Weights of a small GPT-style language model, trained from scratch on English Wikipedia: rotary positions, a variant of Muon for these matrices.
Each number is 200 + 40 x the weight over its row's rms, rounded and kept within 0 to 999. Layers, rows and columns count from 0. The size before them is the row's rms in percent of the matrix's.

# down: layer 2 MLP down (transposed), 320x128, rms 0.298, rows 288-305, columns 0-127
# gate: layer 2 MLP gate, 320x128, rms 0.274, rows 289-306, columns 0-127
# up: layer 2 MLP up, 320x128, rms 0.267, rows 289-306, columns 0-127
down288,105,165,223,264,179,205,245,218,141,174,172,175,186,236,207,222,298,229,219,170,238,218,212,150,121,218,148,194,189,235,236,163,225,154,190,258,222,250,263,192,273,235,240,192,168,213,252,256,193,220,243,128,203,250,182,262,244,197,146,227,245,168,161,174,187,181,259,177,204,242,135,139,204,130,244,195,238,174,189,224,210,200,189,205,212,173,155,222,137,218,223,208,198,156,183,163,101,160,138,169,173,260,146,152,242,213,227,191,204,243,163,282,182,234,171,202,194,161,184,225,214,145,215,208,265,260,233,123,290
gate289,094,232,164,125,244,205,203,188,197,226,241,236,274,307,189,165,211,137,224,85,141,182,220,202,269,188,220,252,237,244,182,224,190,175,193,214,161,231,164,233,139,230,224,185,205,254,275,163,195,234,216,281,236,123,182,221,211,234,217,163,206,220,257,252,226,176,249,233,168,217,215,202,208,140,275,157,189,152,130,148,213,207,231,217,206,142,231,191,167,257,181,278,279,161,214,155,222,188,201,284,194,189,257,169,207,198,242,195,198,109,169,221,187,215,248,231,215,188,204,161,208,207,175,190,235,177,141,237,241
up289,087,263,173,188,124,183,231,268,208,123,242,162,238,231,208,165,171,161,207,180,147,182,191,225,224,176,261,197,220,135,171,257,264,181,238,224,150,201,225,173,146,162,198,232,213,181,247,145,199,232,227,246,275,163,173,222,215,182,236,236,208,175,201,173,193,157,249,251,143,174,221,204,228,200,261,271,191,88,112,191,174,183,178,194,197,195,173,225,174,194,143,267,211,197,182,107,255,146,198,251,228,142,206,128,194,174,201,197,186,186,74,227,216,143,204,188,227,164,240,178,192,193,163,261,243,173,162,162,241
down289,094,272,174,294,175,210,231,280,274,169,235,234,201,141,146,249,223,214,232,140,133,200,171,229,212,134,184,203,218,241,249,209,116,197,195,215,87,222,246,220,189,184,170,260,164,172,159,158,194,199,184,252,209,190,189,200,192,208,124,154,175,165,222,237,195,157,224,135,212,136,163,230,180,211,177,148,179,184,212,196,237,132,229,196,258,228,187,224,188,208,220,219,155,241,147,187,273,196,195,131,276,201,198,248,284,282,233,165,162,203,206,211,218,162,232,270,168,191,234,183,148,220,232,215,164,157,244,246,178
gate290,097,243,231,241,173,187,233,215,245,110,184,262,230,158,173,186,236,218,249,157,323,204,209,197,210,163,156,269,142,216,182,206,146,189,251,198,247,205,164,184,326,181,147,172,152,218,182,185,190,234,266,227,150,167,204,153,205,209,228,204,151,243,169,227,216,285,198,197,164,141,180,189,180,166,226,170,172,190,202,153,238,192,210,227,164,157,196,190,131,211,172,233,139,198,211,253,216,159,214,227,285,188,222,208,200,138,131,212,230,183,238,181,210,194,196,202,108,260,144,226,197,297,136,240,199,223,167,164,167
up290,097,196,218,253,186,202,163,243,228,140,181,205,170,146,231,151,278,177,203,171,249,181,247,126,205,250,193,205,183,236,230,207,114,176,163,144,183,239,139,193,262,202,178,210,264,302,149,181,183,221,151,249,218,238,195,198,213,203,208,210,152,247,208,209,224,211,136,259,132,109,269,214,193,203,232,252,236,149,214,266,200,261,126,185,204,166,168,203,252,232,243,221,138,232,178,220,208,167,275,207,243,138,196,164,178,199,223,206,209,240,237,250,211,149,144,215,115,208,255,199,213,257,160,225,229,168,251,156,201
down290,096,210,160,252,208,229,193,202,157,209,209,234,229,144,167,171,216,174,229,265,235,178,173,149,161,169,180,220,162,226,180,205,213,245,115,231,274,157,110,222,260,179,155,218,204,210,184,258,180,166,298,232,209,135,173,268,272,201,222,164,217,246,236,258,198,280,165,195,155,227,184,183,154,191,221,169,199,188,236,266,188,174,183,197,152,241,162,229,184,253,202,288,144,208,270,240,199,193,313,182,256,252,260,175,144,184,192,171,229,222,191,203,213,178,175,247,194,265,271,171,145,183,166,254,183,175,207,155,190
gate291,099,222,218,159,254,170,194,207,200,197,153,167,219,207,141,157,227,164,192,214,140,228,205,187,138,230,256,245,224,267,178,162,147,140,242,224,199,257,234,155,225,166,169,176,171,186,149,254,209,136,194,225,231,164,161,224,241,263,141,160,72,172,187,178,188,190,267,226,127,222,225,194,261,200,197,180,228,121,216,137,200,183,306,286,171,202,187,211,237,167,223,196,214,159,202,219,188,174,134,194,177,176,249,169,226,209,169,155,166,270,202,131,225,220,171,215,177,199,85,143,229,197,205,194,184,156,144,179,201
up291,102,167,204,206,208,158,124,176,173,206,173,196,243,137,178,150,192,78,296,206,243,198,184,210,149,183,251,236,163,204,154,167,222,244,182,221,227,224,171,223,143,215,170,256,175,163,156,212,298,181,211,188,186,154,162,212,251,158,207,181,144,171,248,255,196,187,220,250,139,181,250,162,243,246,209,116,172,225,183,242,190,198,263,220,150,200,249,190,220,248,230,178,203,190,276,162,165,197,269,196,167,195,305,155,195,193,159,176,247,159,206,223,216,186,178,156,253,226,188,238,231,185,130,193,263,212,179,227,295
down291,100,218,184,152,214,190,151,223,174,135,208,231,205,154,250,170,200,122,198,202,139,221,220,199,213,241,201,199,196,214,194,187,207,178,149,147,170,218,219,124,173,169,199,223,232,262,137,239,202,209,191,202,108,127,205,279,246,230,247,193,190,217,191,186,273,134,210,209,239,245,220,241,235,207,197,179,175,273,237,195,261,203,179,246,151,284,213,159,208,238,246,212,259,112,278,218,254,197,177,271,176,207,243,233,256,174,104,181,138,175,204,228,167,199,190,160,212,239,184,201,274,238,138,215,104,232,215,235,219
gate292,088,225,206,185,212,202,215,204,208,243,183,180,230,180,244,182,250,289,250,212,150,189,113,173,188,193,191,251,271,163,148,187,202,181,252,191,184,204,193,141,249,194,215,284,227,136,223,179,204,224,226,250,164,196,195,196,280,145,257,188,202,153,208,188,231,199,210,206,124,219,279,265,264,150,224,182,141,190,212,179,119,257,255,229,176,201,187,258,172,228,182,226,237,181,233,176,228,201,133,207,183,175,141,175,206,165,245,161,156,314,226,199,256,96,193,249,164,207,139,262,227,163,219,186,195,195,184,253,141
up292,088,153,208,257,206,237,253,152,201,164,185,179,179,142,135,191,204,218,170,138,250,222,177,202,155,231,196,185,240,150,252,209,272,160,233,174,287,136,149,121,232,198,237,227,200,211,212,230,160,257,215,256,162,202,162,245,220,206,177,260,252,263,190,197,223,152,199,249,141,248,238,160,231,158,206,204,183,249,200,157,205,216,151,170,244,179,225,202,189,125,181,200,172,141,211,101,239,198,159,214,154,229,154,186,161,180,142,153,132,255,145,157,174,143,212,187,198,203,232,192,139,220,179,253,165,234,171,104,140
down292,093,154,181,166,138,283,240,125,197,207,198,226,167,200,218,209,159,168,180,211,162,228,235,167,232,203,193,197,219,208,191,238,264,191,249,232,244,127,179,136,211,244,187,168,173,207,249,242,261,197,161,261,213,220,157,241,195,273,188,171,191,222,230,203,170,254,188,141,302,245,190,164,240,149,223,173,172,109,202,179,248,92,163,129,182,140,248,178,170,186,217,186,204,201,163,177,194,200,244,250,204,265,227,213,152,230,202,193,242,133,198,163,206,228,224,171,310,200,227,185,140,210,170,155,125,198,133,149,208
gate293,116,225,220,159,252,230,228,218,238,305,171,183,180,185,192,229,169,150,210,236,183,241,163,149,263,134,270,143,166,182,150,205,180,174,217,150,303,255,212,119,174,247,222,185,204,186,240,192,216,138,82,232,167,256,219,247,229,189,241,214,200,192,147,168,137,213,193,215,247,173,222,245,203,194,208,181,244,235,213,267,171,220,127,188,168,176,178,251,194,210,204,207,190,179,209,240,233,174,108,328,211,226,245,205,128,199,177,191,225,182,235,191,172,111,205,166,201,243,226,223,226,217,175,169,181,200,253,217,222
up293,110,176,185,215,246,287,224,191,164,271,213,156,240,169,217,249,183,202,212,191,159,274,159,205,260,238,162,123,175,213,133,196,254,298,213,147,114,273,212,198,145,210,245,189,213,232,174,153,141,190,220,187,193,143,180,229,190,214,222,163,190,170,159,123,232,155,223,161,244,159,182,198,216,209,196,240,177,207,238,159,182,173,167,203,220,260,197,212,232,237,162,184,194,205,212,181,175,201,282,167,205,173,273,182,198,211,272,195,252,300,185,204,139,327,203,217,228,145,176,199,232,239,214,206,182,118,190,151,186
down293,124,203,185,185,203,203,214,247,228,234,235,251,207,204,228,206,154,197,198,233,181,170,170,188,217,170,271,245,169,169,193,190,180,147,216,231,231,225,177,224,223,218,184,180,231,222,186,199,175,133,145,165,176,241,263,196,228,189,218,196,215,185,219,194,181,276,223,171,222,142,233,258,225,259,229,201,203,201,166,334,242,233,167,182,157,230,212,208,263,222,205,204,219,216,177,139,264,125,156,424,186,192,224,198,247,232,207,191,198,235,245,205,158,107,175,250,202,209,177,191,154,231,200,151,170,162,251,197,169
gate294,084,196,217,162,186,233,242,177,238,166,205,149,159,205,130,189,173,191,234,201,211,151,179,182,164,196,157,100,236,186,192,154,174,205,209,226,212,231,175,98,163,126,204,220,238,199,244,261,207,247,216,237,210,286,172,166,259,164,250,187,179,186,179,156,237,261,211,211,134,291,182,165,236,187,164,192,209,209,255,92,216,217,246,166,169,137,288,177,165,243,194,166,229,208,178,182,166,141,160,185,222,197,196,147,191,235,190,190,183,241,185,164,168,235,190,255,118,189,188,184,126,273,249,232,254,279,208,252,192
up294,091,164,221,196,268,215,214,201,218,118,261,201,211,271,158,251,209,144,208,102,252,205,221,187,186,170,171,185,237,190,234,270,203,210,247,210,213,238,217,159,156,215,190,145,229,159,197,204,194,203,197,129,169,178,226,284,229,272,149,241,224,180,95,183,197,147,182,92,150,231,247,282,139,197,205,218,232,243,149,107,256,181,235,204,210,279,227,197,163,156,236,174,186,123,200,192,201,214,209,272,233,242,164,186,203,214,201,227,177,212,235,224,174,252,170,173,256,177,207,161,149,207,181,215,213,212,222,142,236
down294,097,221,151,225,220,212,184,183,238,208,205,193,243,224,239,198,243,240,118,246,148,209,154,234,265,189,263,206,196,148,217,177,233,173,176,156,239,208,233,299,246,203,135,186,103,176,186,171,150,179,175,266,254,207,191,189,87,136,199,196,270,157,195,258,164,194,220,221,204,126,165,217,157,151,210,223,132,181,191,212,242,213,165,236,252,160,199,203,168,243,211,248,191,247,230,184,247,218,155,204,235,247,222,166,230,190,271,226,164,140,178,229,216,216,226,134,247,273,251,241,286,200,248,174,236,208,177,181,148
gate295,096,213,194,241,252,229,174,163,184,165,214,174,189,251,119,186,179,181,236,198,171,212,241,195,215,283,141,212,218,202,193,175,172,250,245,222,218,226,161,223,125,178,196,203,228,170,154,249,169,215,202,140,318,195,228,179,161,143,140,282,230,239,204,172,212,225,147,235,140,214,223,223,235,145,307,173,226,133,295,181,220,204,200,213,180,193,219,163,231,189,209,216,232,200,235,263,230,188,191,129,191,172,238,99,246,193,215,167,244,172,252,182,202,138,256,208,270,289,274,216,194,225,257,199,202,198,204,193,170
up295,085,170,216,183,174,180,161,186,236,145,218,139,155,236,217,106,216,276,144,164,249,220,158,180,187,216,235,127,158,138,212,204,224,167,111,249,226,218,186,242,252,223,224,202,247,150,222,156,239,159,221,189,203,167,167,234,184,217,196,104,151,183,224,156,141,223,223,184,214,130,168,172,187,230,149,239,218,178,159,220,198,193,163,194,162,183,163,205,174,178,127,214,216,146,153,131,163,163,224,219,184,193,188,272,172,203,171,225,108,180,119,214,200,282,151,201,184,159,182,181,229,174,190,172,284,223,311,220,230
down295,095,213,241,172,147,177,252,197,177,222,169,155,227,290,217,105,169,157,161,150,155,164,208,143,121,197,236,232,178,163,237,267,160,266,332,189,224,210,201,126,213,212,118,119,206,296,128,148,211,226,222,189,224,200,189,218,176,170,192,194,188,216,246,190,201,176,125,157,149,239,134,195,165,188,183,188,173,151,211,235,202,199,210,199,191,251,153,186,237,187,182,215,204,187,212,273,200,233,169,129,185,178,182,164,167,237,201,227,237,147,146,257,153,176,201,175,216,145,242,205,226,232,164,193,254,214,212,151,166
gate296,101,151,260,211,208,278,236,161,219,177,198,282,119,209,154,258,178,200,197,240,219,191,155,207,195,230,167,169,194,227,193,223,135,245,232,171,308,212,287,155,175,242,171,236,222,218,130,186,300,238,172,202,98,156,160,175,161,175,152,218,251,231,218,132,226,210,145,204,152,195,135,181,195,230,253,174,208,237,246,220,191,234,199,151,144,251,171,224,222,164,216,187,183,189,239,224,173,264,264,173,184,150,188,197,225,178,195,236,231,175,161,179,196,119,210,218,187,222,181,149,277,262,182,160,240,191,189,165,250
up296,090,214,182,153,213,202,217,203,198,147,201,295,231,215,259,194,185,266,174,179,224,221,213,177,238,198,150,148,190,202,187,192,194,198,262,189,208,146,168,224,177,254,221,172,161,178,223,195,161,285,248,205,248,165,194,185,252,141,279,204,158,156,214,179,218,193,235,201,206,250,248,158,146,215,139,171,254,220,229,125,143,169,190,212,260,202,163,173,165,156,188,218,215,205,181,263,245,170,118,160,200,173,116,209,143,207,288,138,201,119,198,206,173,156,234,226,78,218,138,166,139,144,250,230,218,198,190,142,196
down296,101,234,169,163,204,172,242,175,282,194,160,114,204,210,214,217,256,192,213,243,227,230,260,166,153,172,233,242,258,247,174,163,241,167,223,292,188,190,91,296,226,166,240,228,171,161,303,216,125,196,223,142,250,221,231,189,242,242,226,235,188,196,225,218,186,151,159,227,208,274,320,162,217,204,152,181,158,216,191,195,206,205,132,235,246,174,244,224,177,218,185,249,242,173,178,188,195,203,204,165,215,197,198,207,169,218,194,164,226,253,256,203,154,177,131,189,161,175,223,213,130,205,181,219,149,225,122,208,179
gate297,096,174,168,191,265,242,291,178,189,219,220,180,207,125,198,272,238,167,201,216,260,193,229,181,171,248,239,274,181,230,214,218,209,203,214,94,226,163,195,131,207,238,222,239,219,211,238,214,148,208,246,200,129,203,303,196,234,206,205,134,125,180,144,187,264,148,155,182,232,235,242,223,217,223,208,194,223,189,215,138,221,126,202,167,176,179,243,192,247,238,116,176,244,165,244,212,162,265,231,211,189,155,179,223,227,190,192,240,176,164,134,175,235,190,196,202,167,248,329,207,222,154,207,221,178,232,262,237,226
up297,098,157,199,192,176,133,262,197,193,236,185,220,238,180,205,172,143,259,207,157,196,172,122,188,209,191,202,164,154,219,221,236,301,193,188,186,228,191,181,153,162,210,155,206,220,272,241,209,197,268,223,202,232,215,167,264,219,249,219,124,231,226,183,182,264,178,141,190,226,181,160,243,255,140,207,240,154,136,155,221,250,192,182,234,138,197,254,175,154,142,216,239,211,187,153,187,240,232,169,236,230,194,141,228,225,214,154,171,184,222,238,175,243,224,276,311,229,237,184,177,262,164,228,219,143,322,187,225,261
down297,095,235,171,141,147,254,261,276,157,246,253,223,214,140,236,154,273,168,197,294,251,188,231,211,226,195,205,244,216,243,162,127,147,242,144,163,194,160,188,118,258,206,198,206,213,212,276,169,224,159,229,248,139,203,238,121,203,255,169,235,183,154,194,291,143,213,219,191,199,251,195,207,277,202,252,133,177,182,225,224,289,171,149,201,193,151,205,236,252,252,184,196,224,268,216,221,120,173,228,180,150,175,190,215,210,207,206,162,174,190,207,207,150,216,215,222,141,247,248,235,201,174,193,158,210,188,183,203,202
gate298,100,227,212,202,217,150,104,224,184,158,188,186,214,205,235,220,156,179,154,185,209,185,202,220,226,198,196,248,105,283,232,189,190,155,255,164,190,237,175,212,213,157,190,225,160,211,171,176,272,197,231,219,239,219,143,238,105,184,171,222,201,148,212,215,144,220,204,237,161,177,126,213,195,206,190,210,228,111,275,240,189,236,208,204,175,201,153,253,167,249,250,229,116,162,187,183,185,271,261,126,209,221,259,189,266,190,203,155,196,307,177,248,210,226,187,229,201,142,191,198,217,219,237,139,286,118,140,220,182
up298,104,217,214,235,243,202,176,144,233,192,242,274,166,220,229,239,238,182,182,163,120,114,139,141,196,223,154,235,186,160,210,183,205,209,186,198,212,104,196,164,196,159,128,147,198,161,125,241,172,240,145,184,123,214,288,171,203,247,165,233,222,159,242,248,197,174,195,181,225,275,195,192,238,190,156,253,260,210,185,186,145,184,196,222,206,175,297,183,182,184,276,311,213,149,194,216,207,176,186,202,191,190,192,137,226,189,121,301,248,200,198,181,252,200,182,225,233,205,225,235,234,215,165,251,170,240,206,213,179
down298,094,195,277,191,251,143,187,185,210,231,218,205,155,250,245,229,154,184,139,166,223,183,186,125,183,212,206,196,168,170,150,191,174,159,258,166,137,178,186,159,181,172,173,219,168,195,157,230,179,83,174,270,195,230,265,206,183,220,215,250,176,185,204,225,184,274,230,269,260,183,167,195,154,150,211,194,242,184,178,275,111,154,167,237,203,199,210,227,219,277,210,257,181,145,181,226,264,273,185,198,183,259,244,173,228,150,166,277,264,184,204,138,127,196,122,153,181,212,195,250,194,253,210,164,164,184,204,162,170
gate299,097,197,187,196,271,258,199,259,135,138,269,170,156,274,219,200,208,172,212,240,215,194,221,179,174,137,175,212,159,245,218,142,152,283,264,241,198,202,307,208,221,191,263,241,200,197,232,208,150,183,301,198,192,144,188,223,262,208,252,242,260,189,285,204,173,254,189,177,202,213,214,184,182,152,168,217,246,167,184,246,232,217,216,215,179,256,186,203,205,165,235,255,200,275,193,157,156,178,294,211,124,206,240,207,210,254,229,179,248,195,241,260,163,142,207,117,130,184,214,233,176,191,211,223,174,212,197,205,176
up299,109,198,265,208,206,210,216,148,187,208,287,137,177,239,196,180,227,224,226,212,178,214,184,167,215,140,162,257,192,300,138,193,105,283,244,248,238,280,261,197,181,175,209,191,166,223,203,197,71,181,182,204,178,208,216,278,175,246,236,135,194,195,179,190,174,275,289,199,211,164,174,231,263,116,189,167,215,229,153,202,211,223,244,188,144,226,248,211,204,186,169,251,188,187,224,186,203,246,251,135,136,201,218,189,179,270,260,147,228,226,264,195,202,186,209,210,222,130,193,180,199,237,213,196,187,165,208,158,219
down299,106,181,167,271,162,276,201,225,207,218,137,275,147,168,204,198,186,250,213,166,331,233,208,193,312,254,237,191,222,198,206,179,257,149,177,198,212,198,150,245,239,216,218,198,192,229,218,187,253,159,165,144,292,252,156,157,198,202,133,221,143,214,192,242,202,177,189,175,202,176,172,211,199,225,303,225,184,175,218,149,249,197,253,243,205,212,173,228,228,194,151,192,142,306,200,192,211,183,221,223,202,213,126,225,173,166,239,186,164,193,147,182,192,270,202,254,204,256,226,222,169,212,202,235,187,116,169,267,204
gate300,108,236,144,278,280,147,185,234,185,223,189,158,118,196,196,122,262,190,190,231,217,156,181,212,197,260,284,234,216,251,248,244,166,162,181,155,180,257,170,210,251,255,196,203,253,185,234,182,265,200,196,190,131,210,153,153,208,197,221,150,150,210,226,176,226,121,190,123,171,228,207,157,180,213,192,168,229,213,124,151,268,161,170,197,166,150,175,208,249,214,243,235,151,192,232,122,155,241,167,195,263,176,180,176,237,217,269,176,205,159,186,229,220,258,181,102,163,238,176,187,161,223,202,177,192,281,217,220,194
up300,112,145,176,250,208,265,166,249,189,144,135,242,170,199,184,192,197,235,219,229,201,106,158,256,252,162,222,206,165,175,178,154,257,195,186,214,205,263,237,213,98,118,167,246,170,234,167,233,207,176,188,150,166,171,202,128,163,193,290,240,257,121,186,198,229,231,287,194,156,202,237,164,182,203,184,201,279,227,159,181,184,176,193,281,169,198,192,155,211,161,186,199,234,170,182,226,197,206,244,182,194,216,212,202,153,247,237,292,130,154,231,229,200,285,188,216,127,168,211,151,214,186,169,178,176,245,208,152,245
down300,105,221,209,173,197,202,207,196,168,158,280,252,196,213,187,162,142,208,224,165,164,166,238,179,159,178,115,151,234,142,181,193,218,204,118,197,249,137,247,183,203,163,233,175,194,230,197,241,185,214,166,184,219,237,234,211,224,115,203,217,285,246,193,227,192,172,200,285,178,251,184,217,219,184,168,173,175,106,191,310,220,175,254,126,217,235,178,133,186,242,219,191,233,140,168,229,166,99,169,233,235,244,221,176,226,179,276,209,259,220,155,171,177,183,170,205,286,233,176,134,164,164,116,198,177,197,185,209,163
gate301,101,174,107,126,253,197,162,229,126,160,227,157,255,213,151,168,258,228,167,213,237,232,230,315,140,150,234,198,197,209,234,135,201,198,248,163,231,191,230,176,147,173,184,261,269,193,182,202,168,228,289,174,212,247,194,140,182,152,220,206,208,230,196,111,208,170,186,260,218,134,223,212,121,158,183,232,207,152,192,179,246,154,262,179,244,245,216,175,128,194,277,187,261,215,178,180,228,155,259,229,227,234,155,158,194,210,203,185,259,234,226,217,207,208,204,146,227,195,154,201,245,176,168,154,225,178,160,241,213
up301,101,149,192,277,255,223,165,200,104,172,181,224,273,136,194,149,233,215,233,167,170,199,157,230,262,180,184,167,162,205,219,136,189,203,210,191,198,246,199,103,235,202,234,180,179,183,220,203,181,152,196,221,208,213,205,169,184,235,214,195,107,185,144,217,211,265,177,172,198,167,134,174,208,200,233,145,206,222,173,104,238,179,230,241,140,194,205,171,171,143,150,248,114,161,258,186,186,174,206,234,129,142,294,159,161,238,189,163,178,175,183,180,151,167,125,226,172,170,168,174,297,210,248,147,200,252,196,221,184
down301,093,125,185,215,185,192,249,148,189,277,177,167,174,255,219,175,152,153,204,216,209,159,215,131,296,208,170,190,221,183,209,251,212,235,79,231,223,180,202,236,221,217,260,162,199,266,166,144,226,242,173,149,250,222,272,190,137,180,236,184,229,192,197,214,168,240,124,163,95,214,194,206,201,189,231,170,163,209,216,253,200,208,222,228,200,234,193,187,264,270,93,199,202,198,199,287,165,209,174,218,239,166,205,270,177,249,215,213,224,180,206,219,202,204,149,171,153,263,249,221,120,222,217,263,158,226,168,168,213
gate302,105,211,226,179,195,186,211,178,199,232,169,137,209,211,148,156,179,196,185,243,253,131,186,176,123,187,227,151,231,173,271,217,127,179,243,201,214,230,164,196,205,224,134,160,208,197,221,229,201,216,224,127,180,207,177,172,205,230,221,181,148,193,224,199,205,149,239,218,217,201,194,214,257,179,154,243,269,102,183,150,208,201,233,190,155,147,175,158,146,187,217,156,185,240,108,186,175,298,263,160,196,235,202,192,126,193,222,240,245,188,225,129,156,198,256,139,112,177,182,214,156,239,226,225,289,164,111,287,216
up302,117,214,147,165,261,168,204,260,232,184,207,194,243,187,219,216,243,181,250,170,158,208,179,161,184,224,226,202,206,253,221,209,240,226,210,221,203,146,204,278,244,154,140,183,207,209,123,183,291,149,229,123,194,269,226,169,178,239,224,233,230,184,182,224,167,191,170,244,218,241,196,204,142,191,242,172,206,221,168,185,258,233,229,183,223,160,166,232,170,181,226,182,113,191,154,182,245,152,228,178,202,153,153,212,228,188,161,296,246,185,258,208,252,274,86,136,240,245,129,185,228,212,127,104,189,218,236,167,157
down302,104,224,181,202,202,202,179,255,168,223,249,271,223,176,251,165,118,195,175,214,247,185,229,180,175,236,227,253,169,208,207,129,252,229,183,185,234,204,287,112,213,214,234,197,152,199,246,230,201,182,152,250,187,248,216,269,183,148,208,180,115,237,185,240,177,283,218,259,164,131,170,186,214,261,176,239,209,196,204,214,263,229,160,211,171,232,202,144,231,216,196,186,177,203,180,205,193,173,127,243,173,275,84,167,182,251,223,216,152,196,166,209,210,207,195,191,215,177,162,133,240,160,215,167,172,132,226,119,96
gate303,108,155,202,196,177,160,162,138,150,152,210,234,128,216,261,184,159,249,241,200,284,190,255,224,153,189,230,158,197,189,203,134,225,139,215,209,180,206,313,205,210,186,200,210,217,171,289,252,212,181,202,186,176,214,126,228,170,245,192,193,230,180,148,268,290,175,183,208,202,327,240,135,139,189,148,191,268,250,235,194,220,195,233,229,248,205,221,145,200,193,172,175,231,122,248,234,234,270,189,210,169,186,210,155,212,123,209,156,204,216,136,213,234,238,239,169,192,235,229,237,150,249,196,177,199,193,208,165,180
up303,122,176,231,124,150,161,204,235,144,194,158,208,160,170,185,272,210,262,219,276,213,221,195,221,181,249,157,159,201,236,204,193,156,230,202,210,142,206,187,194,215,249,214,157,179,141,182,145,257,179,134,160,123,130,177,197,222,217,186,172,223,151,173,226,116,101,172,237,200,173,130,107,210,208,174,221,174,238,296,147,270,226,233,201,256,214,132,176,156,166,224,194,207,218,192,239,111,216,189,220,253,201,246,242,192,215,200,142,257,150,207,200,211,220,141,240,193,186,185,150,267,164,205,168,188,156,233,201,160
down303,117,267,211,204,172,130,132,152,203,212,174,180,222,193,284,224,170,259,229,218,170,171,165,173,185,199,241,238,204,200,127,125,165,249,189,211,129,199,248,248,239,129,186,154,131,190,153,183,172,179,189,245,192,162,231,207,235,204,195,175,195,183,199,222,247,183,183,195,249,141,201,177,192,254,238,142,198,285,232,211,260,238,176,224,216,135,143,260,156,203,284,151,129,237,191,163,209,126,231,187,273,182,315,283,227,220,159,137,240,183,222,218,225,216,211,217,161,221,157,149,176,183,206,195,248,232,227,198,206
gate304,082,219,199,241,217,202,248,151,179,198,311,216,185,87,219,195,244,194,229,142,151,225,177,143,220,259,226,174,184,238,180,230,187,262,189,202,181,126,214,191,226,148,203,193,201,229,157,184,221,233,237,182,207,146,220,217,149,211,224,214,173,179,218,209,220,151,190,188,185,234,195,254,263,189,156,247,159,253,167,205,257,212,207,194,193,205,236,206,243,211,203,288,213,121,209,202,180,175,195,158,218,196,258,95,279,207,261,293,229,142,191,103,128,195,211,195,246,136,227,189,221,274,196,262,226,251,247,175,180
up304,087,182,221,183,152,267,231,158,207,179,199,238,192,188,223,162,243,158,156,233,229,159,102,225,192,248,235,319,251,173,193,201,206,203,189,212,206,151,203,253,187,177,178,184,244,59,145,196,247,188,202,158,216,198,199,183,167,183,203,153,181,250,219,241,259,161,214,117,166,170,178,249,158,195,218,222,141,241,187,220,187,228,226,179,218,189,199,154,213,228,222,232,153,148,204,117,160,206,270,231,206,127,199,280,212,87,153,209,231,212,108,257,178,251,204,196,237,228,185,236,196,189,184,219,198,259,158,218,209
down304,087,227,171,186,185,216,167,193,173,244,110,156,255,199,193,232,91,267,209,143,176,235,278,169,161,185,240,106,152,178,195,187,185,167,231,200,151,264,211,216,194,249,175,184,195,295,249,215,162,168,160,223,195,225,197,203,284,229,153,248,159,124,201,141,185,136,291,232,199,190,264,163,195,217,190,170,223,186,164,190,200,164,196,216,168,236,256,236,170,195,161,204,244,186,257,220,227,121,142,157,205,178,235,193,173,226,217,142,151,190,273,140,211,183,198,172,197,145,185,139,225,217,260,178,158,185,251,187,171
gate305,110,233,203,158,201,272,184,247,170,148,173,185,205,172,189,212,206,194,164,230,216,158,239,186,165,281,287,186,144,176,283,209,194,269,220,224,183,134,199,226,267,213,166,169,123,178,257,241,168,213,252,148,196,208,228,221,210,169,240,163,155,171,255,200,180,236,266,170,184,153,242,222,125,144,235,170,225,243,214,221,232,167,288,263,129,157,200,183,157,187,262,189,215,209,174,176,267,239,126,253,243,164,242,220,199,209,195,157,222,143,211,205,260,273,187,238,187,152,146,228,205,172,217,185,130,160,141,173,226
up305,112,221,214,107,232,256,160,144,205,192,214,234,239,261,133,139,213,136,259,201,217,217,190,166,183,136,186,187,187,171,164,154,184,148,206,232,140,255,221,166,153,111,190,210,201,255,264,181,209,226,214,268,132,191,244,161,149,134,117,265,176,188,174,209,181,153,178,244,206,155,140,155,225,177,226,178,189,194,200,122,186,193,188,295,197,244,130,175,198,196,190,237,171,196,188,226,159,218,143,157,170,204,224,141,231,170,285,215,247,176,227,144,232,156,195,166,197,233,208,195,149,157,225,201,206,214,264,225,126
down305,109,174,189,158,170,157,189,188,132,220,197,312,267,179,167,198,205,172,204,185,157,183,171,203,228,163,190,255,224,163,171,123,208,151,225,189,158,196,226,178,225,176,162,185,266,260,181,150,252,148,174,287,192,213,131,145,249,192,138,254,206,277,172,217,205,221,179,238,194,235,203,149,214,192,188,254,237,172,180,197,118,246,281,221,242,215,183,195,200,217,239,211,157,145,217,211,210,136,172,135,198,226,144,199,191,165,211,196,265,273,227,149,254,191,215,145,226,253,259,188,146,132,209,239,203,242,297,193,167
gate306,082,219,160,213,175,201,186,201,185,185,177,226,184,110,243,215,148,147,202,119,233,136,190,179,225,191,211,137,174,250,197,222,150,230,160,197,196,195,164,201,167,194,241,178,236,202,162,171,127,192,174,198,198,166,185,191,203,236,210,200,301,205,206,165,230,239,221,171,180,251,221,228,172,98,234,235,299,233,212,272,235,219,229,181,239,178,185,170,232,273,134,164,267,114,237,165,305,206,133,199,216,203,195,209,256,173,174,158,236,204,232,172,214,248,223,266,207,128,264,207,205,94,169,262,200,190,236,203,227
up306,083,223,208,254,170,178,201,226,216,164,249,209,237,106,281,216,222,138,151,243,236,144,161,267,198,253,252,191,171,243,214,187,187,215,218,210,225,196,206,227,156,201,190,104,256,176,202,213,212,204,192,189,233,168,216,181,191,284,193,278,220,158,210,183,283,174,172,181,111,200,238,211,222,188,171,226,175,158,177,182,293,224,194,182,197,200,215,192,216,238,140,108,241,168,167,187,246,178,205,208,196,238,191,174,182,173,185,200,189,194,219,147,232,251,232,345,289,163,282,196,253,193,135,206,187,169,239,162,177